python train.py --d_mlp=832 --vocab_size=8192 --norm_place="pre" --qk_norm=false --attn_scale=0.125 --init="uniform" --init_std_qkv=0.0288 --init_std_o=0.0357 --optimizer="soap_variant" --grad_clip=2.0 --schedule="wsd"
Each number is 500 + 50 x the weight over its row's rms, rounded and kept within 0 to 999. Layers, rows and columns count from 0. Numbers have three digits each. The size before them is the row's rms in percent of the matrix's.

# layer 3 attention value, 320x320, rms 0.0288, rows 98-127, columns 0-159
103:554489598498430471441595510418503470486459454601513561509470441553588573525462543496537443608453501498495463393506538532405476529569534426498520557482417441553471512488451502485544427455430576537496438587508535485481468454462469493488447492515469425465387552557516439492492569453593530488508468412507483479482483507525491495457488518500441466565514582456523488463518440435525561515504570436459527531492556465498515470540462503535481529602517478519473456553586589598531531485557539
107:509543524488522401503549606514513499593425525448531537482549490449525466541507553540562566436467405558547430543477468533465451445567520582421438503426403515533520605579463577477548492487441535492523468476505403580510487545574432520475494534445500545570493517519478523409520494581508501519398496543495547451481525481473464513393472513513456458463468451543477463482516490464589429518539457477454492465565453463423475451553414411558598514469517436475433383524525446517448479451470506
107:474552631525472487455540483416527466536520472469528388442521440586396550507366521457512534485505507521487478463534523421525431467540561419419479464475616588549550478506515492535484617461564447465478521491578484471542512545472526486472513476460438485437559488548455496547551528593486491577429509473440504473594409516539453552545444450498525563416496514534430538463636456504447586491449607538600563532517499446369457523495442467565530432541453527432538532436426517453540595543489525
109:528486512561512594505522433548517566482557557505513504512464448475436482562448446634512505515426528516518465501470524567504436521434429531486448567483561533500505558557512541543521439457484555524509510492633537482457535461512574456523495531461443608420447397533487519462403575451502458448556444462533549514482550546520413472549553545447508500478500493553524424437449409609445451467388513495482567426453421473481507369520531495499473514510550488487516559546521578558371515485457559
105:481503503549539530480477536525398509578473490519525493523454507512548468487556465537561573409483419503428467465499449522500468561460508498477460525505553561558440538607455453584535545494460457475475521528458460487442557474541570444445466521374577507430552518499497509493510477566517503496435447470507543501570494494488513512477402584374544544394486419619546443585525443421450526469441490502426533496511436489540542503570532488477567508479566479419435501521524407562465500419520488
111:477461547525462614451608460435473500492479528525475439494530452516532500479522478489617594484572584498491513502485561560502533488565621473554477549439387431595494599478489527575495475481438512521466479529485517646510560497457466437489562536502460602431497518492460477515496598462503465511491510508411514491526503499461562609518512439579449457379499475515468480482475501575525544516524428489445454516495488519418531489576555511472542599556479448547477544474508429497611513427548520
095:530424533565442508522499585505570375445442506535380483465459507467606503464525511539560504465673411539511553538515504494498490428511575521531522568431498549521557521536558508471558493458447489563534436490527604494564472478448445552515541523531531548434563465530481587521536499479566531530551537503489409499528550519559496445462462435527532404508535552490513476568494599418496475453464593540389419578530388445483456508512434567538468454545466508486493577451474527456517524544480549
106:371520499413499393499519452480485510476539381496484497507485486550475498423569481579482552650511499480545459561473412552561488463482420590508529428607585563508479599476504515451449470429432599500495467561496627489475453499466485480520516477512589517474440510475468485511457553477508503452465484369531539593469527523493454397536527611704486543564499462553506464509487564500412529620522479493409511525494390549343518452459477528486551524422457455460544476502533474451499555519518502
102:489501568477529451527481524441425470474544409440576512521551538549490535497543553488357447572482453468473534469511414476523553549598487511434511553482518562487512545499504502528487469581506523521418546551538465586478472549508494520464486504524466499534538477495455495502455420518469523446561488459483580513498419500533507527447517496494431542481547542565516523555452518512457642543499488434473553505455460489382427455535538454554452487423464530521517574531560529462518430492483537
105:515565542532548460557468481420413432551418518521493532480504594521471478466557518560430628485616606544465465519552459541518505497560522467568425430547490536529523435492467539451511473507438523543463534420560469519369451499497344551470469506561442589376581468473486472540491602546487541449564490385447484551517482488427535464543517487480504512481528467459483513465486537550507590531464449555546499479502559463511555497490516628535470489490543520493514448504453537508410561444438462
099:470485608501532541476481478511538402531555490529541481591488517500585538490413537514404486419454453507530482460543497551438427552490429554545500487575559477534513495489560507558557462501456528475536457596497492418481446495578467493489512440476518517539471477546539548463462502443496459606532497507453587530531527507482508451592418622523473543443457490420442470474589431465474481399563521519504394458465579514507490515534574454496551487434494531588425528459527534558582573556564443
109:543406456463483586505540448582505467515502573483516573457478580535485474490411551557476505487490497516476419458516564532534450430502523442644521489514511519470526544440553562469534431507550479432398386500542454443501497519430529435505492476520579549494492462475463546502463532467462469377489527510514487501528458519506622471521566480483476514510504484521525492461460517517520505522501508544493534485534474466522515479442500564562514484512517529505554455454512559431453461478465505
101:578550443558496477471540537482509497515524634441524378542409455425525459583532504460476535529531626618568540493520529559463482428449520480549550525497495578429500564478416511480486552457507524500510497579422602459507474403450448506495578608536438465426477526430427490559638507512537519439539498397536516504487417517523516564483479520448558505614486496480477593576532562577499523452519569433526537519553476545530470473436501378516431538547499484445517571490584492467551506484520564
114:467443545498527413552485438492546516519473577508506500486529636517553542526550501520536481538565481508538492556492439607507486532485522474472522479511481495560471430476562487509520482495471503422615502569512508490493456412486465481541537405522467578548603528449467495541482541559526575505524543466525539504477551464486578485540487501471534524387524465531367520492519428356445473447456547606558483502490413576399429576416439452455473501453570553526436473499431507452591367503561426
106:419549463503599498497425449396407429472468517484476447486545430604530611527507454497475444427546518485517470481569430500501542420457439537491441510433399515516510432474504509472546509539478466452414516534492615516432510422573548444536507532550478420512451498492560517492565480468476524426457405492473499518549569483483467472480511496595531590496547437525571440479417523520427502521504422489512477479480384380501426507476503539508501549429442436441525460566520500402487471520489562
101:469513541542649545496495440482590475584399561501516435494496519523540548483525558511581453520492428496491500457481468516466517534462504500535482479581502558525595511479472510464519495404473494516544531489495511505478552607464464502544504472492491469552473453511419522548509548492500459423468469432464581461515506476468392507431468544528483551377588514537433490535443542523463507438490473527527481496471414404563561390507474574419477504573598508388406412491460464433473552432509472
108:498524518584589487516430479451512488468524515448540503506493526490489450542437488470612497505524492397545373478445526508492521479517465510536510473548440627397466556534510413505442413554535482440558470457556474456509523420451578453450584556507509518393560498458450416468425518544537470455522517415504470511474547543487482528598560482447536350400536544439588458540486468401592461509469456529585418394546458501492520504578558525446503519478417477467440483510453598473422459535536446
104:485544478468498428453519520517452476494526567498564455458521587509496550516449495521495481536493486436532480513586498550553521399549489527483516479528553503470374490484522483472567551505542521565555519397578476485567512473435556502561515539419425378562454559526451447536541484350535513372540474526460460400483559442442516523521550451379550545533580485577484450361435450492515408518560522454499441485518506430526531554467519549455460534517552460539395488545497542515471506530454495
101:498512462583458499457525436476489472447458508500470553644579472487460474435527496539480585515528464578599543453491379497474536539407493462472460478526480516493572527466563577514616540557522593435392622537568527574428500457600550467497482501488566465588417428488536548511536488501362477417483472478431586553439460520468557530567556473506542536516395480483547447491442468581487504505532512553517520587533458522514496527465479519518472542525480421513424422461597448453459589494550459
107:556456460483399619537506543518474463589505551430578533453456480608407619486570463498473482495441527552564527488519511576550513480512411448591562525511528475468502498341560489500519538505541435417440556525496539468452503483513533504509520449477387455470507497513564488519607489571483466464514579496603476509469509475494547496527476420519458437523503526524556546413520484461475492522477500539607438475484583569438542467516481490538554468467467456485470427503472467477522489477564604
111:490508517465467491528492522463474507478521436517596449416568519617574603416438547426524478548510524482518491471509550472540488530445482554502421498572468475518509452471478396533531407497534486491438489525489529557612502555523433537566482444433458508485526466460530494550457543519507469512508476492490438533544456507544442617512506476530531430479552474445560559569481465507474474390468450575503558438552487450496491563502582478563517501429502462535534548504556607463505454551414503
096:515572444540509514455600483455495433583521480501437448471511478426450463433466573520595552502451461537481540416492417460516478480483526511562463478447433475579544459545478490524496464415549404508503544430453472522405490489560445477502499451609496517494470514576512422508593557565536563526523552475565507585450397463533580559554494435379510515430586554507509504513492521477444478501531487494572563526383427509505391465489460448577558496467571530547522490545416489507541499517381490
096:533545512465467441437490468430524596473468521524482521551503593477520573483582492583464463508633385457422432507474544525534489466561549557569557428580466423437512577530470545446456448435542607531530534459483465525446521504576587449479531555462515524511498526535523500528524451539477454407545537442513533504506469495505465503442519561497484480563490505432558468503509370490555519570436483541501490442439463465449503398485496407572508571362469530448559529517460448445479532573423569
100:440496415449509537509454522485421504463497525526425476535520469531424545424504480440470496592487535551574516486506529681478494380491446571435450468543544534390432480441473496572544566466537435478507516513501508541498521489508543407359563567416410439524449466572450492464524436576593468499557564453537491450530568497514483592512492482432500549484475555566525531462519481404506426447506540617470553497555476452481539571486514623498575580464552470472507424420453410481470525503492531
105:569461616510464563546559526476462536551506479493481475473549549448363466519518448394504535439502420426517466443526435505516518611541402533480531538462406473496443506402477495483548475586579463514505532513510606395552507497434439496492471504462517441513422566557598493485533458494528517510456500464463570515483420497488458476514480636479463503539494535560495487539553435571549494535403457498500482433569455459501420488398465566581505436456472552464529518559485518605502521474492522
106:413484428591431476462563539508582488461525604459525482507486487508574510478396492519501486436479484546449460464468480503537483511438476365534495516528523558552427488571442485423389492522454554585533465401566544581503505508533481562509506540504409503474458498606497517478419523464493478415493489446519426458607437476415516546518529537466517549510499415539495590437518629442514469463507479471485546552533588480557501510529336492451498421518514510412493555431469514476498507473535525
105:480550589482457439515532460503541408506481463556470460433571493488552540499585481413516502565539510467492530544582474399572509423495428551508479514421448552566535472438496483485461419483490523485498503642539487496466572407481494487454532594507512465428503462455496458484491443512507592441549446460622459405507347474460484520558466580422480532480503479517468518484529534433525446570487470437509510490525522456514410481501455557449455508422493504423537507529608430610497484521470559
115:447491440514407652450460502509576433487413508489545478515509550509503528488549445534583514444433506464500497466525500471515506514549519564522415488532462554488456478562493494516460436571490484490507489483507582369487425444528567411559482531524462394491493476503543419537508502469528476463455581500540475510470440531540542509364552581469469681421477503513488483528529400525506465424598516513480453409600506515498542535486418527472442467472496458467490535488505432594556499464474501
109:525535526515452424480451492479554438479548512553557435525552407489505488487485529519456440486451481389510486529458609530440569464465414366524467521497412381478580559482526490555581438548507575485551526474552452568464513580483641541557487474562496455478486539438464460458556394527439540503425497445617486549532553552485407477514438415456495520456510539506494470561583438492529359526530469412521497500524457527499493473489459513507566615585514475474500471525495513450518529414440525
107:474462556583559429552504475537447550494462541491407525426593479527471478484644524424534502559484600510530473545438510455463527445556494520556492467487518512394380478552456456426465514448506590507450540415449442472494506520419504479541539514441494506488392549536421520555540472434531505548486577442420447523508521544530544486440527500557455561326506464524431538533578532506414431544457476476539484485436487507557565532434537444619493507586450542430465588515475443571533494484555544
# layer 3 attention output (transposed), 320x320, rms 0.0357, rows 98-127, columns 0-159
093:496454399590488582504543434509499498441435519494451569536498512592517393463475474476554600488523563523537493493445490442611541498457538541477490499543541563610512449510497565470511560414585571546520483510552468502412470605435538458507498548533533515518561435514442548533506481504566509535531452525406386550544601481492627585502455520516565530469540505525529564603563537537513533538463462555536466509543524517409558534498479433487500433369529436447499534463434436436546493510472498
101:495545453395468580431359514523568491445652499560584494486467597465515459553561480503366458539399532485460450515528501464565552538446442538454554443417566514560483511416597490608497458484550502475472501488443492498588459487553442460505458421574549498504490496499484508472491476440549523513563501444531441490540473465512592466591522516592533470463473569428440526530497554509424553526464470443494512497495512526531577530412530551415523493572463544471550530466440465616551597512489449
097:574502508377465600501450517452532447515381513449543584466520639426493423620572469478539426380544510539535456555579548571415477466445448505556588535453388503487486477516511477561595498490556513480493566498443483480457515551529559532513519543483522518550444460506470519470479451484536636453475490471508495489441503500432510512503465457552492493479506536447434437435557505493488551545541476469430506432528574458571504419515512475513543508540584548525496542512474529515510512486460513
108:398487534547523484444397478454523482496528606529492512491448479573414500575394468440463529531498542514491467515545463461548489557567559526495490430513481477441502585495552507592511459487455527475551526504520537532572551491423590558498438520540540529576431484453529467430499515431511541491467577500477479548516485552513559572475458416591459500512409516453556496386454480498588447450589539533482471492511531388524542545546418495498628579514517431566434467516578468506491389499417416
102:530427426475521543449453550467561581530484558495416513502383526506470484524459581488521484528451509562535520497540543495479472471455498522616477525491518580486417427415562538440403585486468579453502462395389500452546528489547549558486476482458502406524531458530496628538568551411486544458520580455522512437525425462646593468535443435536560495387492568433530557414463558520556476505446554445494519452513483515504493495460537444570480481543498560517502501468451373455509582483508430
104:556448412466460517478497477562385521498502472487472429471580426487469583494485476572570591400457467461492416552500433474531444432547503602402504536525582469545551509489492464482400540561567556521527447438504368464482513586497516528478502496560510607509490398497491460490525444556505482475611520502490544509567448445520528377483508478418556479439367452414556601562538507385543472448517425475497486407519523517433503549544460498492451503489495611523563526481478555424416430465542445
097:506576494475571522539507465596549452469478451465482460531569459503633456448535582514487539531508503484481455595508513382446519485564406457559461536498439431592505573403431434606504525512480458437495520508543457530453386543570477525412510506521579558532577436525390475522537425535493507553513485467452524530585417459467505467551500514510441469468549444509459529495572464533428491442431472454476513485487499548437512468470541510502451419519576529576452481472553499566406431454518441
103:582508489502438517489382496517411481521583459554564462429471523497467457554387447399443527499472505452514416475533394462472465487441436564456521532469515502578593524485565585454436398618474512452459535404604399494462512446426486494496441479499513433522459539441529521532519508524490488588498530574621508499466484481530497492468491478422548420573584447501505434569495564589575481435438465488488521537516526490582393516496512530459504450483480476561471631505581495518477447412469538
097:533575505589483499489513434444515568550442593539567479514482512461428493520532516559499472461557519489413440477513589579507415526386551604507401398449476530425541439550512517440463494475488452467541525495509649548463557508495577505596452543470570462527447526411498560476542522495481606512434482521498417559488562432473514429623495571491486389520431483552524546564524489540435436391470566510415445460407495478530550475555414502464523476569560494451446562422514496479498636426497452
102:439445548530385571629428509537472543568507481501479461479405531449552516419488400506574446532494534503551476499453461537573495453519484494513565572554472533515583450451486457431489574469420390532556555513475495506587602551512507545554500443456563483495405540563459474467428424503449494457486510519533492484514486495507522492490517619587487545533439419484503542525524473442493440385517530366403428491506540519473485510536589543461511455482480528543440482494468507465523550540549545
093:488546506487480463523503481496537513544413525518480414576493500531556453423509486472563443465542482559520474537612471488559483495469449535501521452477457567537525502567521540542505426503542451494531585471384408518558461438543422469408541538524477585486531463473617544575533591441570546498518514526387448522501541539564509543533541495480425403456482587525560543516371542578487571497432509467520635554566504487493559480499474488461459529554545571503580424414437392441591483508485480
103:511529592516429544407542392473469579535418429570546552549451525516545520416395509416525484472458394512488526501549448466522406469522532538486543527442482579438440528481417548566439579449453512470574475484459485491574462515513489445406539535477517442433610394550505463492493497540582599461531533554512525548582545506449420601502410520444565532446479463556393492454471543549474479497458454528523468465393531504524530472567495521427514553517488586500491446532469517527546552457480555
101:535493461479545466488469484550441511507431505509501551575515540560477531508502502519498611433417474515531451429381454506491551445517433473476471513521449465544516521520469484445443536516411476421443496573538517564512515486489532513494516489418517494527525515584509474518490487433436497617436496457462498493472521468427418481441555503556546415549445510502501445440432401498415453550533539504483495420519511495576573522550517518573541315479504423512400487534454595396471548596618455
105:497462458549456402503523542524497568532562561480422437451485562439538489529520478453496566533545585487487395519617457494461462466525512502499508588484517457420509456483486428507457511445494461483502531480483484463479435547518550574452590568556491522443441454510454570424493450486450464508438600474448413551427542541547538462531495446445485554503433349518460512550535515498499461526451442500517494519500495505499543474541572596499428467496494439540536609451488448525439511481473587
099:552480509466497511521516436455480492417524505554467517508619477441413530521511390490465535554482597439516606500545482515433472543452489542508532546525505514559583584368455478441522480564511472538446462530483543492447446536525438496479455449436515504561555489421510499561529337561499575471416610492530593566476496437471523494501512487484567558501565491537430477575512534423488537490560565561517544486449444577527500511478524448486482526371467511549373500390563423460459391481425442
100:497424512475478506452543453492411577491542466486465627468539540400572481596465425540525399420492440549518426439518494493580472462513449503505527442519531526556396506424510479515530406568489493457558454454523529461588559527485493492456407484531529406573537483554490453584478419532447468519472571511542456523422414512484489380516431451492490404544496534614525529400520518479474494530492494363501539449553542534505379565611544501489445449534423471585478538510564443477450529574556469
104:530500435576458457478519507525472409597584511417600550567528468492456476571588532517461602507497528594506465446493494461419551510523466499507464495510541500496548548425418538523610513533501427586391529503434556560546534457543518495543462551566486510559485515566551505567467471491421482586447528539581492514512545515542568372462494488544442454503464448478445501551513497551549465481449485516518514499526466441564572436484537556512454579544516486527520516457525554526525477432410472
105:544456530550470523373521426546447412525514543526415547595550404539483443511520516404406577464448529485506553479405517467467461496472523500502465551492504553455528469389426501623476644467451513473521459564431531439475408469458498521481464545551487523504630486552445468467473555576530473495411506474498595495511537514569495500432422500578557533483556435527518466459494545532439531575509553546445458553446445581463503474478578541465609509456584473531500462498455510374534540542545568
099:532430538446483476541416494503477576578497437584504543439495458521442491469540442499509533568451533449434479506581459469518543539489523514465448468433463551542516567526469381537462517462572479526550434466506562412513455525435545474446455480441437526469576617595510541526436579457537476481423470534505464578524506383459443442551383486465536526427599488428324447517502516475469528568477527527526540476447554530561536452475461453520527467505433575572519514557509446476495383619408462
104:532512472525467435501522529567479508455433437480509575493531517516491482490463475581532477478469456478566449483547444486449523499446540500567621479451541563495473525519431473528619569489426435506456476515571505514548447470436563536509568482560495505572521479442437524481434495482499417566530448573574521527449490492472461496572476492413439515443431500442423452456547430466493558451509513560519505586503552605592452465550478586576526529514484570547540553460492567475492505572566473
107:572498462468587501403530483563479386530507571442444480463535508572421530499491427413498532506549375555399479516515456480468426446445442523481604523480518575481472338539522473449437489557468566516461506566473502493538424550523584524659500592543551475468524441452466486568577442454432471526421575583505570569569584488495533498380520471547462470564486554539494595462476407480529514420516556388548575515463427565507464545561461491517493490498472556547442488473437449514515423493490579
096:614496544392493519550441535470488523431466555374550456501453553492519470448520426510526557520529525464473435527539627487433647528506518544443469512432519535420453481517549517476463538523508558497560488612512470435449578412531470508497482533464572542425459508527504526490428470459443514515453414546491549391569459548409509499498427483516513491483507468531425597368435479472525477466480509398499459471434474503493440606548514563502487442482502462486589573541487483477485468589458493
095:443469484450490567547491486591593455526573480498454467477517501552535467539503588509462477491493492538453516571547464532478509480449464532436496585424439490493505457416570482500440478514427512514500568507536549440457477443435455473474542539553525525520423431520459483450411556516432479635494470444459474496549534525492596505482480416431467470437620440493418526391554561481515530493535459473518520591419533481511437467527470596492464534512586528577544540517469536566464525432517521
097:541497518543540520456465450495513409626553553527480457595556474630528424550478546395544476563469511551574400428575501467515505522537472473562631481432431623483425456437497501468574592516524442501485449642561501447485443470466618501528538487498447521456520442443461426428470485458550549490490468590607505491536510511534588471509487428438522536499515519539518536415472529456504525472519584475502446495446506576460516501502438492592518507469486562430516595523532473437531498521455452
098:581517451484493582574410534582491449510499460524526601501499476502530540485527478550493487486402449528625519536384552446531419377432509478517451523509506510534518563502464537523434546415478410542505536500551581570522475629486571485520410485498512478498587591503488502578512500553461394406498455495511510525514451490461420566609468464464506529450450417466486475437627479551584546483632525523577498489493605473508514555437541509486504587486516536511454467514470450537489559533497549
102:522440454452511406482477598530465479576523474554476477488494583478452393534567451443470440506529523438609528549463478517436493482535541491489461592512508553493489457501530447579518562539514449502494569504484388514486534499488512523414462462344502470546479483459494555501481601544553526485515557446437483534483578504535539473480506491576382577568452509492505498542535435530539476398504454469566362498581536507502537428511474491488506552360451425572542419576496492511496471529549442
105:622534490463441566414521526418524501458486493482541540585501433552418439471547499429503532482448519594485531503435469480456482485552483447551513572489446452541529502484530464467503502507418477554553518565517525449437434601473476470601506538474499441429519480423527548542423422551487551354529505547444484542575520550501505535563553491554463470429488591428429492563557497483501466445475488512517509514497559451502612453460554555555486464533531471530493458468470480416533427474421473
108:497516504512475449548479450513443529499495516448420558549566516515516423579523560548485484396396586497521452536525499513583419441443548447508489568623589484565439574541466543574553562439440473488514502620494517554560477556440492536433512506506536598526522395456442488631457513483476470406467551496527440452546524534469458463534456538600521455615508527439518488558355549450537665558455506533584527526621488543518520490533563473519385457497420544517438525424494472426521565616585527
100:429511460458618464526526621464503534408538411485486528548504397518479423532571457493517469485566540486464467434506484519459583553572499496462478544448577534498393462512553435484497464475551454532384514542532592507456602436437482426458540496508426539521510569486544554543419472597609473487541341471528531440423468373528506529508481439441605410581484562510500551484514480545496551436557441597518513480502521460512505428476516471567458475461454535501517505490533435504556528513583515
104:479487498421518592450542512586459545581570484439518522460439495471628529471398596498489405412447446513466461490448410476496427451514519418509488502449516447472497502514528524531409476504562541459498462456492527488437595402425565531419524431500619501508487492458484512457540480523481419500525436486615535572415488516506493487493597551416561525529431511496475503500423664548443528533492489475512470553490507436491467530511450535444489571442512412571472512474608527518506528483464541
# layer 3 attention query, 320x320, rms 0.0288, rows 128-141, columns 0-159
070:550560494550496445439531507535499483462455456583508491561472513459491433553471508495490447479553490511461468504471456449493438493515508467483532432534451487548582630462444562469576418560461474521535477546564435469500476543544530424483514495483458519437480472456471465503473512557469426482452486478509437596544531512531466547362477548425472542491445461488574458500457495505540520473556419529469527447416467469574512508458486501527504479463485546581450375545488555577467519519500452
077:387567416553525469558420501438547553464516498543479526536501466484535415489490581527472506405570455528511521603540456519508488460555530464572553454467518566584515587465470555573514464465492469489507533511592445584542471520548545499449483470542527578431435499447445487490438479534497426503414552540453512555539491473555425472391537581461530532569434526410623527535409511460505489531480492461478554459448473576499470570428473444535492500534419492577547442491493506559389456530480488
078:581575531530486503484560491528536515468446460471430486560611453513437538443514444530541389574513559481503528445499556485527500472563533439497446498494575436421581498506505421406474591549490561462528443575485510532479538421488462454526480480520507411533519532524539478572656430488445570456484541482516489488423574503459507607531501437518520417519580472505408551531552538535465432555520482490493414434598483394461508436536450451508490498491565502498428480487508487434510370537539523
072:528466545550549547527505446472460419451543522494561463586614502475495526502452496461551558460509508591496533479426543473419461410592529461541503509431495680586434427475479543450529456512502485555467603593562489535485472496509401484511430558489501435480498424465504475474501535513402515513540491489507441474481412565507475474558440523480513580481501511527446421493527384433478583415531548532474508604415466636498459513461558565539516593478510448480398478574524538453558579375503468
085:439532573473592493483558512455504530396477498531532540489439394574554413503613570483529434382488415400357477489496496458520457527540509432533531473624573488610500528432554496531493396567449528501548487467548557449532491533563480505408557506505464517418505483422503542502388537521540453509559495461530509572445417522543537510503484557482532553552474497463513472522490465488476469443574510507532464467455539460465558525438493476462562600500447523467481541496507492571469470482426374
088:567480457487517520467489508528471551527511507456468568472573529563407528460541457461461580666466546505463433440464505505505578451495509501536510551488578459451487452562471506525507490470465448503484549371472537484481469488422544483536493522505483454552497440513589487457580512453497489416591551487520501435536575580446485505573498436515508469449517451480477566462499419488511522591414577548425450522490491474420560526513519473490500523422513488491451549571494529486551588433568509
074:501505461387452480495493483564492502482543455512438502490488448552504389453500547524445465505510569526434530482532547502480527542504513413466462512439474483549488507416450529473495514487478549577484506499494554586495514507507608468486531479507475488526549504563497493476456439461573484444495630446471528483540542545505513533504479549561558485485430597407553468563550462476495581526464511538421376504487480548343632680373432464563417603438503485508508469512425400428495598494519482
073:517554501431527478531502457605429556475491565487590459453488476577630558530512495547494555450487453525466472519574507456462484463544622518639453410487464499520588537565507450510559452570566436472489533514418541396508503439553484403545470452602501515438503528450447538501462470528443537455532395549540481531538505511484519476470567477468362506495465491482453439475594533513535511483422501560434470498549485518546507497509505566540438433530467494480465511406472477514540582500506494
072:551540511572465507526468516513481462512521505534461485471524480495467504532513601445534465458461531435566500573439515461615472463480512459514504449585565515528445429533474484480552485495414531458495499621553463539488528578487406600531468512481472523473592452468499551510495488517441524506496464551523385499564464492449428470432529559400531546453521465561427492410541383541546426468478495494417538565531431537516541518550580463549447471527611492482491461541523455412474531522376583
071:495562526456545505467516481432495484553518509507463494565531432575480487544494535477518568461517478471542575561488606450494509461476529482548408444579581586451578533478531494457429483540558474432557511526487467550443483541481467467544475506477531483448567494395401560505462479500437506531557486550355572485513498477416438471473467483500487412626393529389492600534487597528515574522485503395541554534449528477495522427583491622513557609525557417473559416558534492543504466483546503
078:501508435511525522530553515469555537506549510518476536446465433505547458543479459492417497562450505465555529359503455432444482524493497566375440532486499504409492470471488473522523394530428431519462443499431459534485439473512450528547467492479503543492438496473466438492491501468559458537560521455524454502479513479442526473456499456580514495403490533443538457557470386532514480375518487434576625447476488466549458482414481477503394428523418521487485550592535535591524503392506548
072:539498444520505531465422488493521504467456526524515450516583493473625654491494589457524444543526518445446457488467538453570487617612493518509483505468556489553485550471469461585593407560474505460527525513518527460521462468485494474449518470526488525548552469487487445497437491473528478504531546453519499538607465504579460571520485493416395510513494427544511557479553443484544646493466497470552573559435408403506442396554468573424374520516502514465559504458532539457495580500558470
071:594506525422554564601462513454553553458563535490544531494595585559491480542450476501502412528501530495493561535504477624411487451587444418547596556382548446592440560547540530476387479573517559471499463517465487521422471561611468576507465481423516429445465521399477524489513504579512447494468491505532518495505430503544557515491505507523496520477633557503515540486417484500467582475528485486523444490503416440482429524493530408440423572524438453522423529538480480411441618548538435
075:454486578472477484471529509549489560465492554453441512501482484494537515496543522437582536498499449493448501549501546522419486381391553483528494567487570508364562508466473553607575522529547450426435434456496486548492541483434507544502465542425539451588534534475565395569389537560430502487528436508481521532538555461404540509469550511490471444504508589530607511548575499608457416581508449503552521544378549447497420449487554553499528530516541489454543494519484616475442562481476435
# layer 3 attention key, 320x320, rms 0.0288, rows 128-141, columns 0-159
064:477467548547457486516516473429518422484480541461434493460487508523554482430611454537575496501501510473558532510567457487390591516462552475616497463455469530454458408551621492515470611570549550432430449461444506493502498439478511510442515428491574538550458595581434561414586494449554634521444497449474587426441435465486464442605473387461453514528513531400488467513531581467502520559485555502513403535579563514504428535472500506455493563486541486527584561483553503514512478479434500
082:526475534600542376406538507585517465485481409456437438444495501487436435465450363469489508574527531513428510467433466464488430508433526479491500463497441498549513489493476542466500468520530547467546553554516474444386376508418489556512477500498556574491559543486462553465623523464537533440460534530552494538539492577480489533475541561534556556532514479473541477539518412485558408521445540545507550585573424467434448487565457452512492566495467543536535425532475465544450436428522498
078:496462500504462475522458490428507441556506510420544571431552484560533504436477481446611404539548523519536496481474489489523489485559478445515573567549598449495447508463500533536450426523505563445454484477520424593587502530438476566402470502495516477468491406467538427486410413399481541465465547426464483570504454437531468564579451512590429503478425512475456484512525531487477495551493481535412516461483567416523531465454480443515558484454478536533564506497445591462539492478563521
073:508501368463504540447534442499409520491574553533618535537483541496524461470451538382501494515463554473478482412416556479626443540564400453533544462505568441511517512480389588408542479458403530539528517456615516530557468419544406460478437403479422547592447439468501472480549479555507489508527507476452557542523544552521418529483407494536500537483481502528468546515472500427514397570479427558431482509526497439491481451500451589498402520467528561557488451508438573529516501555514535
088:397491500489535501511515460468612605452507530529519560548521484599515566399529502496498481592547472589450587524545399395540504530560510516439535507511512556629501629455418526510529508431481528500465469523437529454545533500428544546472553515562521490486498521439518556404504609536511517522475536480465600501568467516484499548433519479533575459517489437581547452504538420473524530577568541499492492553498480525439532474457542531599496531514511558560472468502460422434440529548426497
071:532587496462544528479417472488503572461627503501483511529567485520543486572503528462528532569433495558464488447424562453468446461543466454421510469535584435470513552524485597574420448479472550518521487375540403531412535456569433542455542520482496473487555492500468528453367439499517475464468497439514623535586535500504419495525563501465446636543516401549478617508463452461564492563509498487534563464484502440519552490523457474516462481485504517636511440517429488503489450563523548
071:546529482490475579455546501538494521520490507524392476537495529525523518500395541499437579653533495466536450443508522596492533643479574461482577586524401528507554551573550500527507559490533464499471519455556531524491597556501484536468514558446516460508489484527436501587491397490455502493447541487528513411472539451451496547567429451504458508515492444517502561507463522464547443556531434550441510450526471498477535483436443497632514461513530496554457513550488552551601472520502623
069:569488468567500448485491483545484512482514548468528394479529420482527479561580515484525542529477508354611524513457448592509473491415482475474405445547451447558504436481420433548483445487452495595389436539589470548515550511576447492489396506454430496455521527512547490393504458452430481493524416531530517479554481505490436411557429467510531506568568539546601591496538456475583477513545442521483592570567520492445523442524506499510507471485542490604502543493455434608546500498457521
075:492421495475490525439563422555335460434511501426537512440489476508466434423465558479542493490542475616509522501542545504508460536457449448502456455450399537588521518512491499455528508452392623537443487513483504592503440554598496504524399461516484445516521408443513512368441554477506501488576438505499502566492499561473440528446588458467522463564457491533527554527528459387553488535603500500456452435551447589414552585455447489524447449589483544457454482454490516347536456455492457
080:477530579481432402531479461471550545527479476421523496544461514451526559430597419542540436565417473444529355410603530615494526491515529501513531526453421434543507509529489553570553516521481386417507466396501450549503559468505515391470588594560419546503478533601408545484494582528503452468420536568479443536441504425470561441525472474478505518494443547503515450569510502507522489505464588570446468456603542448551543521400454540464538436477538477565425447517395463456562450536446458
070:558501420420605537502441441447449476467606501521439570585541566443517531494508533556546444510397487429634409540525475460533495553579460559489461500497409454425532535501551570502459502476410509439524521549497553470456494427420496499493509501525552555423496496449505523499523420526504490460499482583554521586469496540499480505431497431478563511580538499587450567496474448433497527524486469508512535503573586495545511656590592536493540572413529435518500564463488497535498380573417505
071:453499437458582477488500480552495503539534495484508492540418475513484453522432529460543471501419483380500532480384569490581415481425462580510513514390454554565567469465515578464498500428531501531537613544505514425493489458501575483523487460560480486486399410476465490502471543443555450432483422497551566489499518564534489479572506464535515445508628434617540474481502410456530539445420576574470493535503546512422515351553460600548420545445515559540431431414470497479445432531432529
070:442502424484476431456550382544615527575505481575480445485466474519535478523460457446520566411465530600517446614501492511557506474541583463541480463480507584560487529530493472460475422475541469426489469541450482497449414591582512501495455537470507514492525477516462485496513550564425528483492566522458508508446527552533451573470557466522447542448526528561501579435536501446482522474514410514472435577525612560504516513502449413480510555480511557517458432460578515480488420557473503
069:409480524445557497519552573440489473468610466503513526570495481527526574564514563563575500482489498428469468480493595534487544488576390541477607478498485519594558468522431523544455469440427522484452465569517364460441453447510461420528537496512519460505413499468469434424490474442454568567497435545507520479497330432450476508591433578497486488472487453474512516449501443542507567509451532500531596587611517497481509613532554491488528488544413579544515478483460543495563671532373496